Part of a small language model's weights: width 256, 667M tokens.
Each number is 500 + 40 x the weight over its row's rms, rounded and kept within 0 to 999. Layers, rows and columns count from 0. Numbers have three digits each. The size before them is the row's rms in percent of the matrix's.

# layer 7 MLP up, 896x256, rms 0.0579, rows 448-653, columns 0-31
087:457526467475545577527475540532441589535446416470551504494487462519525501463578477474477549517453
101:517503480477476486486463518463567516540517469552532540540481498517460444530444524476544500499495
093:547468473466471442535488521473473476490447507405471572557499510517552478440456531521495491421558
096:576497512527495487561533487512477472467512453487496470483453503473526517444521532442468504504538
099:506484528466517532442531417490512475519484528524515572509491515484493508541573501511448557501535
103:500484507553479535474507536525460460522552466483511546537465556500548519531529439505477486519492
104:546464483549593519440509537503467488484462590482523482582537527483561457552491522449486487476517
094:581430481425523448527499503501524558546462557513476523521541544466482513444572513449499448461515
097:460437462435497427514507497478478523522536484503466532507428532493510504502521534455478428482521
097:460513497549509485511559466508525426462495558488470548498477517445493557479534459500555453531520
099:499467500474632550529508517555564473542471545522464578478458464471508431499476441480564504478516
098:478508494556581527430593509538476469503512489514483495539524478465530479537518417484495515511504
081:536487537483523512487546444532472556583542505498491480539488507507558494421458466463453545512528
101:490479509569583504534462547505477406537504522469490542539482457487534416474467459524543485472522
101:490426524529549526509466564533462527516495467511513474511453520447497515437452551471450517522488
121:542504522498506517545557467517539517612443538450478470550441535467529512476471423552466543569529
101:451434516519481462452517522497561442539544476448483562554424511509536529480576531524432523480505
098:497575412529500515527503453545536522490509547513546507487472523497593503439527497501521427583511
097:545529575446507450477569435440562446503473457485543490537399516453501545444519468501427433466498
091:537533465471515515554542504508489482524479528466476515504536576480560506467527516533514483478519
108:529474486477509469543463546565490503549509530480449462529525546469546500460533497453473520491424
109:492464496531604505476543454540459439512471540459469562562537483447470491436518453490526525509408
106:457464569599509472506536539474534505497528482461583481492457516473516505466557473473503488513453
105:539514473462511475486498463486494460471563559418453518532500513481567514455490481500463455519507
102:529434429518512485548546466574498435483486456479474429521455467467509470524486432422469431605513
108:538408452469476538512529502575535530593540534494506474458466444492513442467493498500518494476480
106:503513438537550553482514437548527485572508496506494537568525426504453521531485472509525518480519
098:513487504455464472509534442533561506496469486482543553532488470450535501414527463540489559492472
099:499520507429520612454532486537403417484470472474555540566449492465452498447528528530455482449440
098:461542423496520516412516450497446473468464540456494575507526548448527419449501513472540443487472
107:513418565508523524497499530542534521611492460548527512497493495485529527551453418470455459530490
100:447445480519555457435468465552527527568458434501564592518446510485497472549513561454456536458545
092:537470512494545500508510451472512475531466498494479501517507540516462500532480448494440529466464
094:503506482578572447488521497461516467488493483500540410540526492475569524526529447453509534421463
098:489519455514491443508491464539479493536583522516504446523526502497507478450458448389462469583507
101:477489443490568549536492529519471514520532557510514476539518510460610493441556493428505559466528
094:506518543494516435500493517569538458545518502444514498544465501432510451554476500471542501488513
092:557553520473564486483540509538454492540510517531528464547380437506463523516526524447527447555537
095:584465424465553580485482586515502492594513544438521560540461470526477512446538498545482537480528
099:504454432524495438511517429527503487522520427516532484597498505479516440490462473447490431527468
099:510506437500480528510539504501479526528479527539438612544509495461492489403453540468504398502469
100:501481415458496477573538445488486445571476485470467410558506531505527501436559535549519462458492
102:504444478477460511416494564444550460489484535470500458492472547419567478411433497401526462464501
101:476465492477540571488525526471542460515517505523480551528546475446496487483562519472555457482509
107:522516465503486543393546492541529491561454542507496463476390448489516438501438481453488561530460
103:518541455448541519522466531460529479491485506459471475566415555461490470537534493538473497524585
105:492471430561449541520507499498503511558449551468530489517589459512555522554492493439477491467511
102:540492540446514508508524554501533483482512533488484503529521475504503488516495485504445538528466
101:508485551523549504440504465561538453563469484516510399520495508528454555476465475531483502524535
109:488452505538517532513514582498483527605460469484465420559513511412553462490540443494493510413515
097:556505462548516542453549468474507510526503529489448624503379506460456514484446488454458489432543
101:567422532446538573513523452499506494557471544501483532491548466475515488461525512492445553413540
098:509552487495547487517449463518548549503538562467486518536572553501497475508519493424494512514521
104:503457486508510494541519517463460450553520536408490511478479529492480521533514513440532448465485
102:529497539502471534474596464525516515541564504466486530531501485407566486475504518469540538506537
092:553525488471471533466490502481433393517573551496549502499561538466520478481496482519513415545415
098:554471557496566483498485542510489521513500469459478493506519471489464472471502507496499425546481
101:495436507480543517456489529484550522551468485492482436541470492522562564472434483503531506440558
094:538566556499435517463432522495503422523459571472448499495536523487481551466468467511484404509485
100:521518475478447485457552483429533499502479552500562503536514493503493473484500562426486538549444
099:435520448445438509450599458462570497551487486545551484494520509509529459435487530523512472478525
101:514571500519529451494497491573481504477487500567479424587466486514550510477557525526564528428481
101:477534526474543506545524493586504478556532552476489512550381482523449517536535542494555465574464
106:526473547478557464442524501595501511517492477472436542500532468482547525462562503565497536500460
088:479560531565491537487564450554507493560473462477535460571536453551548488556555455447511489534513
091:565521470455468463467522521561461502497452474549452440568507415545536460543572550462456436537528
082:516521493488515516470547535474562484500482450511503443499526499393474383509650508539468540513426
096:509416491526431519433498541467507449522452451513535519513519578469535498422463525475493506548472
105:509455534491500488456617524474489510532528518466575531491427494508568547430536528487537476444429
096:487530436495541592441535431479527448499458566424552501583477485487564458415549412444490459541436
098:575521439512462491449538521530538547525420532466467436611501486472537515519529486431507466564476
098:523506521502487594459582461462506462531481527504445504485492446502504450469488498456542531524473
099:515511519526527538545494440513540474508514536544480495523486550439541480407459502529512451431445
083:546498516526473558537484527531491516638533479449525502542479469527488486466466510438530517520475
105:595489464521500577477557430546529454488516577427493499543402476466476460438499495451528517536435
102:476417536454482487524469495471499428516470467410508529498504463470505545459452472494558517444532
097:527541579510532537516509418530472515484566564525478554551501541502495508525473528504509470550542
105:539502502547532493573524449521602519529517543460461539534466471527475486461483494443540516429514
100:578437569493518555566471509456526438556528461461530554544382435459489457489421512524486599466484
092:484533520511516459534497516469500468514571581496503491527444443489539480526536473439551473448522
102:554515556530563515500510425484591471576421486457552438496517497509501477448494544492447475451496
098:524449418481514444508537531477506485530464466521489589493500460460546522514535449444571463521408
103:484443551478499441447543524512584495532441515459512518468484527517549542436419556471454453475516
104:491492551437610464538476473498545482531529460507542551551437429490496541537484483496562494459487
103:468439488465487453538530509520497534529560515440493493494511464491546518460534482516527498476434
100:519504455530487449534521471528517519508512483501497500569492504523522468531579492444520463569556
104:504511507536524505461539610462547444534487484530512496500404445422556449436489521511472472532468
095:448454525521462546477504500536462386467481519502464473502456541458471439517544530496500517431456
104:542464532493509543534550446507494549474502550561567534507506468428471486495569527480524520477486
099:560468545492471554494492463460486473518499473437498548509526517474505504466484469463515503505550
094:447479532481555515552499565472589448475492509505528509499436538491532458535533462504524428526448
099:503484544545557467498522528576577452477523490498442538564451499510547494510527486480560535462549
093:502522509564538473530546562503522446544509505517482505560476480492547434466430424409450503525450
102:471482529437507492521537449475535484549415456413572531520431490465479476513468547537513544486488
099:427515447485506532569466493477433418556484542501568583504461495495535454512545527462510521527411
099:505476440571491527485595543442615432489524495471480506519496514534588531519472526530559468522557
098:477522467498506490536538511474515489502447489478533516481433507513502471478502485506515484467388
100:724483526485532491535487492486550511519496485534515493576492467486487465490503449518506514485491
085:502474509462527493475513451509510469530470559525485524464539499484552512487532569543504501503410
107:528499551467484557531511526534507481532500492445533526498436522478486525530479478432509479546446
123:554462445468445513527495496489486416547485552479453497526526474510554550456545537431562518483460
096:549516509511530520504479478548516521518570532454503525500538472481478533463532506508601567516427
098:515520553490536459485566481543556492468496538554537513501512482467539460477489450517509537596450
107:523465508452506550511491483468520513504433523453572520552532530457509464548474440470530417476463
090:538530499549500499493552468527472499517427547503458590477536509498453495499446514508595507498469
095:490414514482486556532556531491552500564451579423535509506531498490459446522502498498529515542480
107:544511433532537548562513559514471440468501477483505509519444510472526475469485439507590446540520
091:490466504476513475449488516523484464571523506517514522538427508483478457433472511519533478453507
090:525535511581442575499465491496462514484521442512468508529462456522578561523487507424438478531538
097:493471522457503615526526454537488537520511463473511502548475457495556452498466472529515513425560
114:527474550565505534539508473538564494538531539451460514547501513474541479466492489499558497515497
097:530506476520499511452497486522533502591477533477530448482500525524535461522480467503479513445465
110:535477500503503568508461478497507493598500480517510543514538465448499475418529396498528491501468
095:487509388531467530479510497526490451616489564499523558477427397509520574482498494457512556454499
104:492472432478566530392574484523485526527474550535499535517514530459485549537536475474467438508459
094:529445474500568561415487503598520455508472477477512524503525474449505488517535415527486516538512
112:427442466581560542485457560559581489526476493498501549528456545541518460494410533472539490456482
102:521462498469445570556481482507507509519546497545560489540426481477504506481601425512451424474433
100:507443499551464559463503529551478502508488539497438470513447420511513467510535457513437484526509
103:543475495453485576521523479566498447565524547472538545512516433476436529482478465497504571503508
097:491493484547527483567600492546548542545434427551518445554507465517508526510544545482463463520520
095:553484420552520528469487458565579518514567483480484525487400536506463502521457507426525549512544
098:579514433539533529462480527528518503524539558528515504583511570455505538494519481493412500552565
096:510515563468522506496495552488526490590521501549511542561461440515543489472469493460587501499521
099:478551503440511522529498548463503451530501538475527487512513521529569544503492538486465516551475
113:493479488495442499506563474488552478492467498446573437527548502413500510528500531412567496455505
096:459496555473508485492502444505509493483490488516519497495468517406508565521478501440510501531498
102:554487507508541585483516477469591456580481485465540559481514386509497494544517452452530456499426
109:540424495512434565465506551476499513500493522495569520534465532434465442455501408501521458449526
097:495479538528506466493494451488488489476515525501486486571448494439549462531492491493449428404491
087:517511463516521531526487445507476465466523503496525541498421527492521498443565555492444449442514
091:550482420521491470525560519564532485494540530531443545530463512410504503526531512391494464477404
094:543504562486517535585506458469507517474538429446527448529533474504528481494516502480449507484484
102:480429526515498455515488490503487510466501541514501528495513534440559526523460443501483522446502
100:524465453505533440509542519489486432545459513502460499495495473434605500484556476508492473475470
094:504513476535486536527515502431519439498472447383490517492452415473564508467546489397499453478470
107:554472537488442527496539509571535436498565479517445493545401538532520437534527459487426428423506
105:495506517465531566474531454518587449492498445495512486591468438433574470495469415525492462512509
098:508497458426460480562511512526497498471504536471487508482481500427581488466572559491503519540522
094:490511503518486548489440498561501544494446510442459481507477557523496530476511443492447435493496
100:488447505505510581527507408500544503549501494451513548561461501446575524459572446511537505497442
088:442520541559500486471534433533544528491457459495449504543487545478449508551569522557466503494556
104:464440497489472497434544416488541465542484498494458501476465506491556507440472480521475447529532
108:485468512449576458507560492479519456535496494511499465539512461456552473419516461456505457494492
106:469552475544543468514492530527552523543535505516481502520536519442496483462501486486467431456534
092:517451462510501472459601559475506507517589528552497515513490480378525533479518400577492508505465
102:475479435495512454485524562463485485530556471469457519525431573412514469467560499478517459517535
113:494477491463488453529593475482506554534520449446565463559477462457552546490500502495518477511460
093:497494477456514482552478537558467469480554519562460550519436489457561518523531548462458526486459
112:525430478536513552533521530540508459562480556429500455576460489472463476428527542534562473445544
096:536466498541544489532536493525505479486537519482495551558452515465469495517560436516497494504572
104:547482575537476474519580520471469464518498553457419449565496495459596468525510504526456482483467
102:540430499492586481533548485474531466507564448489464534517499511498508491470574490468472501496467
098:487587412551473559562503506453545430467471542445490519548402436484542470514497553500540468446459
091:524483451545539444509551505554457512453514456474544565519494551515497565474510517480442437443477
102:535488424522516499469473512477478514479575554544458448505428444468515444392529493460444514458509
097:605445455494472481493506476486493522469511544482507500580427542422569580492530466458500548493503
094:528478520431529563447529527466493478506490487456508480587459506506457509407516429509532462527484
098:561434487528526531506498457481521493540501468458587526502456477494519519516530447407560568547434
110:556495496556527551466518485519514491495429563450537549526432504425538479433427424454430454557490
100:502505468559538536560586531516442533521523538490465423489444431471550484487477483503500526512500
094:514499476515509544544575539579465518474531448519511435519440556454485490501532514459506531488475
110:591440495532500539526500554530487489520517527445505553499459478469552546504442506513565513510475
093:503507456530507530458507495543605480546548538478545532552484507483520535504520527450471545500473
100:515430497465499495464579444474476531478534591535504438481494544510518469473503502500494475468470
095:454546497481453501480528442456511525505470485461476493547480483487475529431483401455495523497490
101:523455464449558452509559582488575483550424473466520478504501571489486518490540461519540422514577
108:520434489596418462464490487529500461496472593457531532502512476463493471461503526514542510504467
105:491445467543503450451515497442495449571571518498461537550509483501549509381526441539509533527465
104:491475470537465508505514557447511423495450478456486527505510506387517458510553520420561489479504
089:531433512523561464541490495498498549476514528511465509503432563449551574490480564456431503480534
098:504399464488606545472561458512527497512482496535516523550508466499480449511528456494581544480495
099:547502498479528492460496411544494455545480505522452478493516486424507467467464502510491408438460
102:514538483541542587525457490538517424562549495445525534482551495432496473474510476473503505503497
094:571494544502485582525550448495481499551461450460491495549522457484523497560509515487513446488485
106:539476444503484495447526481545557450506453532522561550541434475507514548507445544490530433461495
098:553453429509481507575471502552584517533478426518508458568510482490463518522436506488544525467536
101:503483498431467477613485526435478421477444523417430557481545516500526423419510532482510416492482
109:488452539501554613507510466546509435577466510520488530464512447457505528566471479457465516568476
088:564491468479505536505539570504492519469465557474514534550507446496577542502467497497462469484517
101:476538406512482521508446561491501476513509472405460506536495515425459483551549491447589468495513
099:536535478482551493554536459509462540559484466469529484465502561525555536480543449533474540502418
099:481461488552520492400510466483535438508501456476559540527506476540478505517477484456568454464481
100:594463475518444527539517526537483511481409472500583521554505541494535585442511435471478472477479
095:481480492469526489470560493526565467536470441465466539475447464434483491486541481509453434468492
105:453518493542550538541512512559466512571569546534504447520496524427513493499541440466506540436510
093:468526539493534458506486573502528469571481425469506559579556489504525461550518505490491500444525
096:474492428518564543553530533481458511614573578478415535478486453479492501485522458512576474455502
102:478533497486500555547472507482491463488520493463474483555466540452530555507553481461461381510523
103:540506489527512515516538458526540496526531543485503496492424506512504456430481577516506429431465
095:544498494567519488503557619531507362504501480530513538527517562512478438468492416485502439469564
100:469472491526394519490489485524503482582496601547517528508440502467536547485497476507478516525500
089:515504447552565531515517548530488509520547554514461550543452435535525541519474527444495463427458
099:513455425480530516512506480454454500499499539517517446510458441497519495478547491470496543499525
092:542580412506549548491492557473458538490532519470449552531512445466537422530535419512506468465523
104:518495474580464534535464437513493476510454496450481480553501488541484422490471517459561494479551
088:509452511471474522503494401460473427459518459460531580544450541451509511454560577481514438499518
095:570500467502442500567570511528568548548484442432462458503431443532557484529501444538490519477504
101:514509489518499515474505528474516486485512474544557487573506484485552461424462574502514461508473
103:473478447530496469530470552544574493539539554501515529500521427489573477506494494501558493476463
097:544531566476488556467450499524433463558499557514487464555471490472486540461470460488436435472505
102:503514496482471523411462506492475491537501536450600502472542521527534454473502463434439462555484
100:478517539557511487585554498549534537538525455499510499523491515436535510468499446512491518467502
103:502476469484543527603565588455459479496442550466467511482502498433528516453526522469502575466519
105:449545491492478536446492495561528466524448504510475530496446556501541521519548424523482431437514
103:529495474528509613527491494542523473492545538532501495500523452452518496466455481461486551527485
# layer 7 MLP down (transposed), 896x256, rms 0.0408, rows 448-652, columns 0-31
091:504512540510464471548434561553471490506475459479584419520479525416536560492496417403487484586467
092:519531501522607478513403474446464465508568486428470461584402580467540512593492440539555487588521
091:518452449438500482532466542488465404479463437487476499448503492553501602541519572487538481524474
093:530543529531460494537507517544447454483520482498449433479516510540449474463492526399522444559476
098:516568485444513439472477508469511463481518559527447508497486421475555499501601464453516527489524
114:440477494534473535468498455528508520534524449512527437373507598511526468522433442504529505474498
108:488526515511510524482524498604489453549536454433569529486504527512608502552551491581503445473543
095:458520503555597495554439548439455514503485442498572553490549535509575447465448496507540422594534
092:473474535480484460530555579486533489425504409452477414520475529513488533501586552528487512477547
100:516545474429452457541457547455478539461540493479505455522520467459579498551507513593457479557496
090:505444490470489499485409485528494532442515478516456430441437490549566398521567552571455524460471
098:482526456428525524524491518448489493466498512572455496572497499434518497569500548557552476520505
090:516503539523488519554447583473518572473559482533521534477547515666452515510484451614521591552536
099:524514517548467480482441547549500552488527517518572489462530539482515500511460497562378513544503
102:483536490498519493538520514475482560501569447494443484548601550487563519515461479466545495413525
124:435542500485491537480493486474425541514476482485505514426509516533529486483526486489424472544500
104:505448546501472498536503515490405533493497507526553470525473513511512611497459451577479520546486
101:500515508543398520523482540543448497485454474497561458465502440489549542487438550436500543530519
097:532535549455438519434502486470489464494575441573558509526462481536533506569525505525430518524489
090:507497459494452411460496495441422494464485499560487455463546463491547496445484396537494428547538
107:501467507503493466491512519516502557468529463473468545485437430578621581530448446445503479502522
109:469428501496518457567434555491491486468542439506561542512537508504502546526430410550482556513563
104:431459496479461553456494506491450510501462427538625445401530533529442544538442456470486516513497
106:476452497437584544524495523402461516524587495524463501449518454508476503485550495450474491508478
098:456466489508450520426454533531526500499497437518551527522458567473436480531544448486506468456493
107:567484505525482522447532497540502544521451530438543476505472480544538501408514519456495524442485
104:541512576438560483540492512531501529504526512513482489488518511476506478501496464558477537503477
098:470593489468508440501547582494533519477499500528480433449533519472520518378503539511499512501523
102:438496527412470496448515466497480489417444508489447516503565583492526523474540504523504472455606
101:477570511554443478492363516499475537430496539522462553513446500468613565495442468542490480514489
100:401474521552494530523490504526528570502487498514417474532549447537424503511450519512462422423552
100:495530488509528459549524547443548433474481460488587433529443415479605501487443619545508529521453
093:572517468476462496531459560487521529515451472523527422508469479462512531460472413414507537483518
095:514434465454502487499457498477475442497503489486464459538551516507554541558473508576465454490487
101:512562459511453492471484460523461479516532519483593486472553525548492467544458458499482524510566
099:525451482481434434524399559512501535492463566457517466543472525517569500490524520460518506485517
097:549578548481497398500499506566562517354510515479529528466489544555472449563560494513565463494551
089:520489484491501467493464584467492440511489534522570417492490485506507544464538505510450485520523
095:444515493533480532523521513501509546427446493489400502447434547432453507424506488453466475473561
099:523551535490432556536486505550534523524478464513449484480527520461499509506539491493558495500529
095:506526522481547522535478488503509518453524498543476447513456504510444520542403493567535516535498
098:554490527516477504487583537583504485497494489506538571543471519531513461488528475440563531474460
100:470446524435465441512433530504424595510481497546513485529463577454515489494415520527505558566509
097:485468448423561501471462488480442614555486539543516465503509544516492535493535537541481485532570
102:524505549465544509491493485527623519450506451512446471548491430509483486521491484497446488522521
101:538522509431542493558550443454527442506482446502566456568509448526559487578544607578487465540499
104:500532465511454476476516531455542475451456505481533464498487506550475488515489498511414455441472
094:481485483500527470496432540499546484530502437498480557528555472581568530547543479608478571560542
100:515494565566462486498488521578428455501528463525491479523472522519574477506525457474511537504513
112:470511486501479495518466612427400618484522457433460448505506473499466518499582550512408491555517
093:527473519493512500453404515442482541539462461511498452532389447468532511564440469549512502578534
102:537487509450453509506441502474407555478472494502530481507529511501468445509455500465460463469468
102:494550558524446525489499462515487506520493513451570536511478556491530478510546439511502491555500
098:564525548520540515453480477483465535489443499501482464486492502504481509439489425412571427477539
102:493458549564455468443474488516481517485546466480449477477468507446476449453561469484568511469500
096:584534564510498506545479616527480389465498455446497441528497547511488529535516466508474527562542
101:490556496542480541486469498477449505511443446437555474419555555511526525556438451497579456475523
103:513551480483491426499528422443514490515520512482468475522459478542549506461494493487506505570489
091:520556479525468499476513454506536543403479511515515533503525513509504527495484486475490495518501
098:526447488504435555512575513469505514519427509508572546590523455475527476474436526455487530492479
099:460521509443433430507535412510453484445480506468484553463546544567587502482497498546522463508467
105:540510527436513500523448540511438558502490521429494526524487483475472477598477486469528561526522
093:491417395506515555443494424501491467535483497536485484424484453577524499505466491525589556515506
107:501528564434546408444494512495502566548476526514533495464514587459470465468553485616440451546537
093:540487490558513568525501501464496533454484457509532509552453477453510513485506492443426511561531
096:480505521502459509560536520586547543473409511488509495559443382509506462516506540503478481501533
085:533500522498468488547558500473456550479540454480534453468407484528557547474496492538528505505509
095:496544489477529495480565529544440437512506490497463531565496524561510517506492510510465524514566
105:543492531445499483511543443487577477448520423493450479465502441437469496488493475576529540543555
098:525485500503458532546493565491500553515578448513497437474520519524509539527478499552460527536511
099:550495553500493439493410533502465505515544474474565499365533493485565506560455466500499481542574
091:463468495534491532514455478502442519481505499453447513517499540604590526468498489525439514518525
095:453536518450490472547426479464460494475499434548521457406599516526472582576463574547559519429536
086:556527506485527543464472519497414458477465478496557400589507555562577517531436446561480610555500
104:459414572474494543535507525567536546557549561455584547404517443477437497493421454503543461508487
103:495519479471531449534471499508557440425478437471458497429483472480470513510478432506499526477459
099:542496400438487552527489526512440493538472488525442464481556535425537506438552486448517490530499
103:492532550467483529475462482538469542519475516436493437459512509488501561453443489558448478496512
101:528493532527506524491460547515514552504491460482448442549512508537500504542406538620518558493498
100:584517451516480462522513493462469509483561460461511411477518571452577515549481446485454504491513
101:509460566520459532486392542556505390490507534457494442423644508470506518466475449570467451480511
101:526476540422476487587470514500433510504536499484600483497526472602478564541459465573471533552525
098:514489505474523435565448583444465413466479513524530455505499493481499541533488506582475502547504
104:515450436488466507460486508526533495509505488456494488483471563440477529440518454579515548513452
104:533465515485508456530488540516505500592554547440487479529514483466509490519520490509500466551432
095:525548477580526502545483561541581588496510451507481461463522545538593518530551522513440482571494
105:486494473472530471530489484500490485390475442516505495432499529355484513467438467478453457511540
099:510445469449498488538463625504507534543486521494562425481535557538492474538484530441515564490553
093:530466444488458483556412576459464470514504469511487491375496473551553571501550517544529549556497
102:483515586464464486521490512459494489494486489431558432429451523494485490514402538528553514515573
095:448552536460507509524395439467507465368513489482472415490499506425439450540517511526509520450515
099:536520483543476503534466577497431574539535484502572459484455535556498496480505577529535534553535
094:553472507451426449500436534533508478540560459458477440443503467608532532561470461540496535543564
102:498474508448516415489518463471525511384570433457458536606526489429487470482526489507459497499541
100:555455502488523541496519490490432521479540504399493479496586487559465513479465505459517480516511
098:525587468518480499489475492494576497487446482546412472437478543537570508489472470454508476544494
095:499527518489465512474521510523472443502514488511529541509497517469601564526540480513484523469459
104:509554528523520512589470484473460542485564457546532502468552532636429515534475494611546542469574
088:514447471511518469478494476435520544482472550501510465466496497411502462465519498490499498415479
108:486491473464472511491443565491536507443449484461494544514496544560468473560508529476491548519518
104:524487514442466465558357495545444545481519493469551520285562510742512503605442491650529532508675
092:538563460463448544542543506504473453527530475475507419525380497459499483463530493508440579515486
097:545466473512538483550508486591509508556514454499587526523516490493525514520461467468469536482492
107:505470579409553460539475553472442524530505474498566525577439532529555481470499500554489491541468
085:480543499483437492532562573486531456475531486510540486466471531557562560530527536525526455538436
095:513477520506529509523467515451448508516512549465485513478433512547469494511529605520464537537528
108:529530454486420493536414571529398559485510491443540481523478523573545471501475475505567473511507
094:547549482451519497548474588481458516522524507549542524469548509657453505544397524545541504551599
094:499516504525489562480478549468470513490493437526420507533406520556517500518527519459526435547510
090:468581467515564424463560424449558485455535499487480467504541491495587527453494467556527495512549
112:498537478430546465489470543440513450519515431462541522473553503533517491458501476515466465513515
098:549479532508557446496517554475415498515465517548480477512443457570576502483571551456519487549484
109:451578494484493507492462526531537511476501424548475505477563518586410544514489435665488533509544
094:473425533457539577565444506494532412503452511502517605560558521559569519430460476418551526534519
101:536443546491480514530471511483489559525455548401552436521482455492527575569453507522544481505577
090:520425511512508435427471555490469502447504492563489474499498469510478496482483410559531502490549
110:427501519537494439478473463484413441497507447464540486480444509512525525489454521544490548471517
103:500450461546486539524488503416501547411515506482526497428518508528491487519524464563481518505485
103:506501584459482505486530508499418495555479512491453488460522478540450532588464461603456501518531
099:586475531536488544553450573571469496478567472588524492516490432653481547581501465614543509526486
103:519516485476491495512537568541476516475494441457527443485490445459524565493543472598480528546541
099:525511503560451518534572475560489506385523483580513467463500527516485518495450458466522499456494
100:579516492524528459516513500527516532502551454520494543503409501520572525480479448533450451558574
093:554481573444546456524440536459511538514530488529568522434508516693490539577494525561524531541582
099:500591505432478567528424555535533498525515531500496490476486527509493571508452566470547483522583
113:520515443480534458565504483487465456495470525422446518459428561501541533520461555473478451517518
095:494487519521450551487474527534468533469522466536513500489498523480518503562497489512543506548401
101:573479467444462516552499528443455513451489484395452464547509563498543509587486461486422532514515
113:475502454535465452479561494480515508492555518530561455555463480471522535502485491492512450471443
095:534499523502487475587482605537491499505536541470487457502472509494546482517497510497484461475483
091:523514484438436473466430514533479401559473498541522522529477505472544511563505504570461462486466
094:542457490486555438618420619537469532464533522498469501505477534530467563514473475584461479514485
098:563455498487503506510488453485508487398539446475472458497411491588576485506468433594527445441438
099:503508519478472496517483566519443482551456392547440549495513514455451547486499484505544494477457
099:566536495526553454496486530540528535456469538537566477407524490488498479430529457587480495529543
101:501534481447553560551505487481490496505553437390539424484503494507542435516474478562522507506549
104:528580444439501474548538475555483530463511552538464565539429530517517469476536452484390489493518
105:510488527475455523540546525513502542462529477448453505431554464450524506446493538492569563529606
097:496496510413473466502552498528498511512454511510559493550532460476507489519503487495476490449483
097:494564499457518550447553479457465488353494553503494520484545486433446465559528492561441485503561
109:537559531498490554471415536497485490491492451470483469454558437545596548455443525457538477484520
091:482494469502523463491468521475463540524529491443570451584545509465587575601456441504550481543460
102:425564565460522543535467480485560494550544478490593447462533480432477544521481462431516501508498
112:487554524506510526468475495489491467448528445447458465417562494466469517510536534508441452491583
106:590591507502534516546526512499539440507489513574504420512537589474517436507487471477417511561428
094:528580451566419506466543510528468570467503522516465460453497425432454490513523422547473538523486
111:437563491534528484518466487499525454546528482550495451474526502594527520487451509465481452548509
112:508538549407397531512398464510557620514518492530511496537499505524482504499447478493525541585574
089:528506497438489473548505486465504530478536519525449487595526558510509494518504507552490591484464
112:522565446464492462481440597582525482490524534490490472445500543468535545486475546517378512470549
091:488550482506510523476515435507463484392466557501528497519542553535507476448568435460515541497641
107:529462521550614476493454489503473536501527460429497530526494483471460486493460463541500552545542
108:538546497412505487583473441483510539545561532468502480495580562553492453459509482514460526541521
097:536582431472540564490535473514543461537487520529487432504495539473562502483391499518487525488497
089:522500483439523449583418563497486533542574491558542452466467521607519572499550536602463497478554
094:567564525498462563541513510468470527594494487492569510449554474526514482547429500455503561539520
094:514522497504461475529466555546463454489514446504474515509579527481540522531514455547451522569536
096:498509529483508505516407551497450558511469407543497574436498556596464498454481529502465481569482
097:540580468482558469559474475492557572475461470521452463488511436537510589488494502537539537473482
109:504483489508468472605541481520449534535482471488552503441520476592528522499434440544549472560538
096:436581548456428544448525472506479528560502502490513468551471485481480492500485455587520476526452
094:483444435517479493538491481516452546477557595488569488503513515553527515495470474433466454455424
106:518579524512487516547531514535533522493501532518499552430506525473479527471578477501496439454412
093:513535566471422538485558505447455531470486427452498493415478551534540487515483487589536471481556
099:575518530521470481493460580447460544472503485523467435436517501566508508527512465532476420479527
093:498556552474495435405443486522464487423484471470491471443553419506450558457494439522504539499590
101:513502427482516519568471546555541492523527498485515448438457498487514564501554503566578469477547
111:423509467546453462488496506474507457448488485506549499468496482543503509534510458564499514466498
104:526542522531405519552486543502527506537561466500517527427584443504509569480500499522509505464446
099:562508520508489584477489520542472638482467515465521440459471463481522477517546494507472534462515
089:541447481493541459514453581513492510483517521537527461481485462531587562516532570571480533565578
093:462446482501538506519484607452474487492530433531449455469379519490552544459545558523469496441500
100:489540521469479510444443577484508617555490511489486510509576490504491524426484430542525507543543
102:521465516521427529485504466465547524427530543544580480486495527449503449520528541510488497490490
094:503521502497465505507489518415484500530552516523538466493452543604489541572396457577500510529528
105:559542451447486450526436535470412486530501503507537469454515513520439517573458505577516546515533
098:554523500495482515515478477467510475526467503483480489576479493521509561458499525473616458479510
101:473486523499512486533497511466509489458472531421461534460470458480472469537510479556557483523491
102:490515535466517532426422465540486544471515464465494510464444425524495421513480502518497530500454
090:569538480460529490469500563484480524558544498501465441527521490518542576504470482507563475588575
104:561580477562480505524448494548528587487540449509519465530470473521536527523500460524489456548458
101:515525421537456509614449473529543448450527467447557520502483460546489549516523545522508479468501
101:451438456499488470466492475499496552496549506520536486502444571520575520457474518487551484432526
103:477477450533515527464505498535475467468483528481536520395558525533479593489460489457474466490516
094:406507524492524520442538580529534503398530437504447522506531553431533479532577510542414462523587
109:452503501449442483409485454552514538455487422545463470488523468491479512483475535478485508454477
092:561485498493506450537448546534522488448485519413486534547535501494538466525576476476400419539541
092:511518521517517454520519488498508551446499509516468519456485504578551493513474468547563473517605
101:483537501475534516544490552463422570537495571483610496485468532543512573597490521531483468480493
105:560554553474518511529488503478407527532486440491415432464525549575520549619438533524473548412503
099:482483500527490424477468498509480451433506464459549463451531506421527545512464523483503485469623
103:505438523504441534492544556464479426563555509457526485455439519553513540535467427479452498515495
086:586528577452491481505449526489476535521530513520491443458545505590570532472474502562406473603572
101:457556474485425543531533490506473550497511532474479550438485468468531432521452505454472479503489
098:552529474465468521515551578529530524539504459513545439491448528500574569528514522513542472474510
101:486504437491477476506463520497428475603499483451532490494449488428511484495447486451452505526498
086:442436541476571473536465554559431471531497502496532489433521560567555561501541490534577501561513
100:515535539479503504449543489424420507535505497506536478541440499580583532436480528536533472560493
101:534474548453506470522477499543478392512537468472493547490568460495537481495454467547458486468530
098:470506495505458407542472565469538570532452492522509480521488443459524542512448526426538449521506
098:469456477606504501506522495434490468507465515420514496439547445540515525537445466458478468523480
102:510519504492499458483472593486523480478485457525530502473530551549485496473502474506522405478488
102:536550454448530452493497534503602561476552466484511410472464514485569521523606474490521502464491
102:449554494414449493496471581456517532505425480419491541433487444529578542544476484472476459551505
108:487507480494450520525486492508455436504508497483517502513538527510509583510578406434442480539521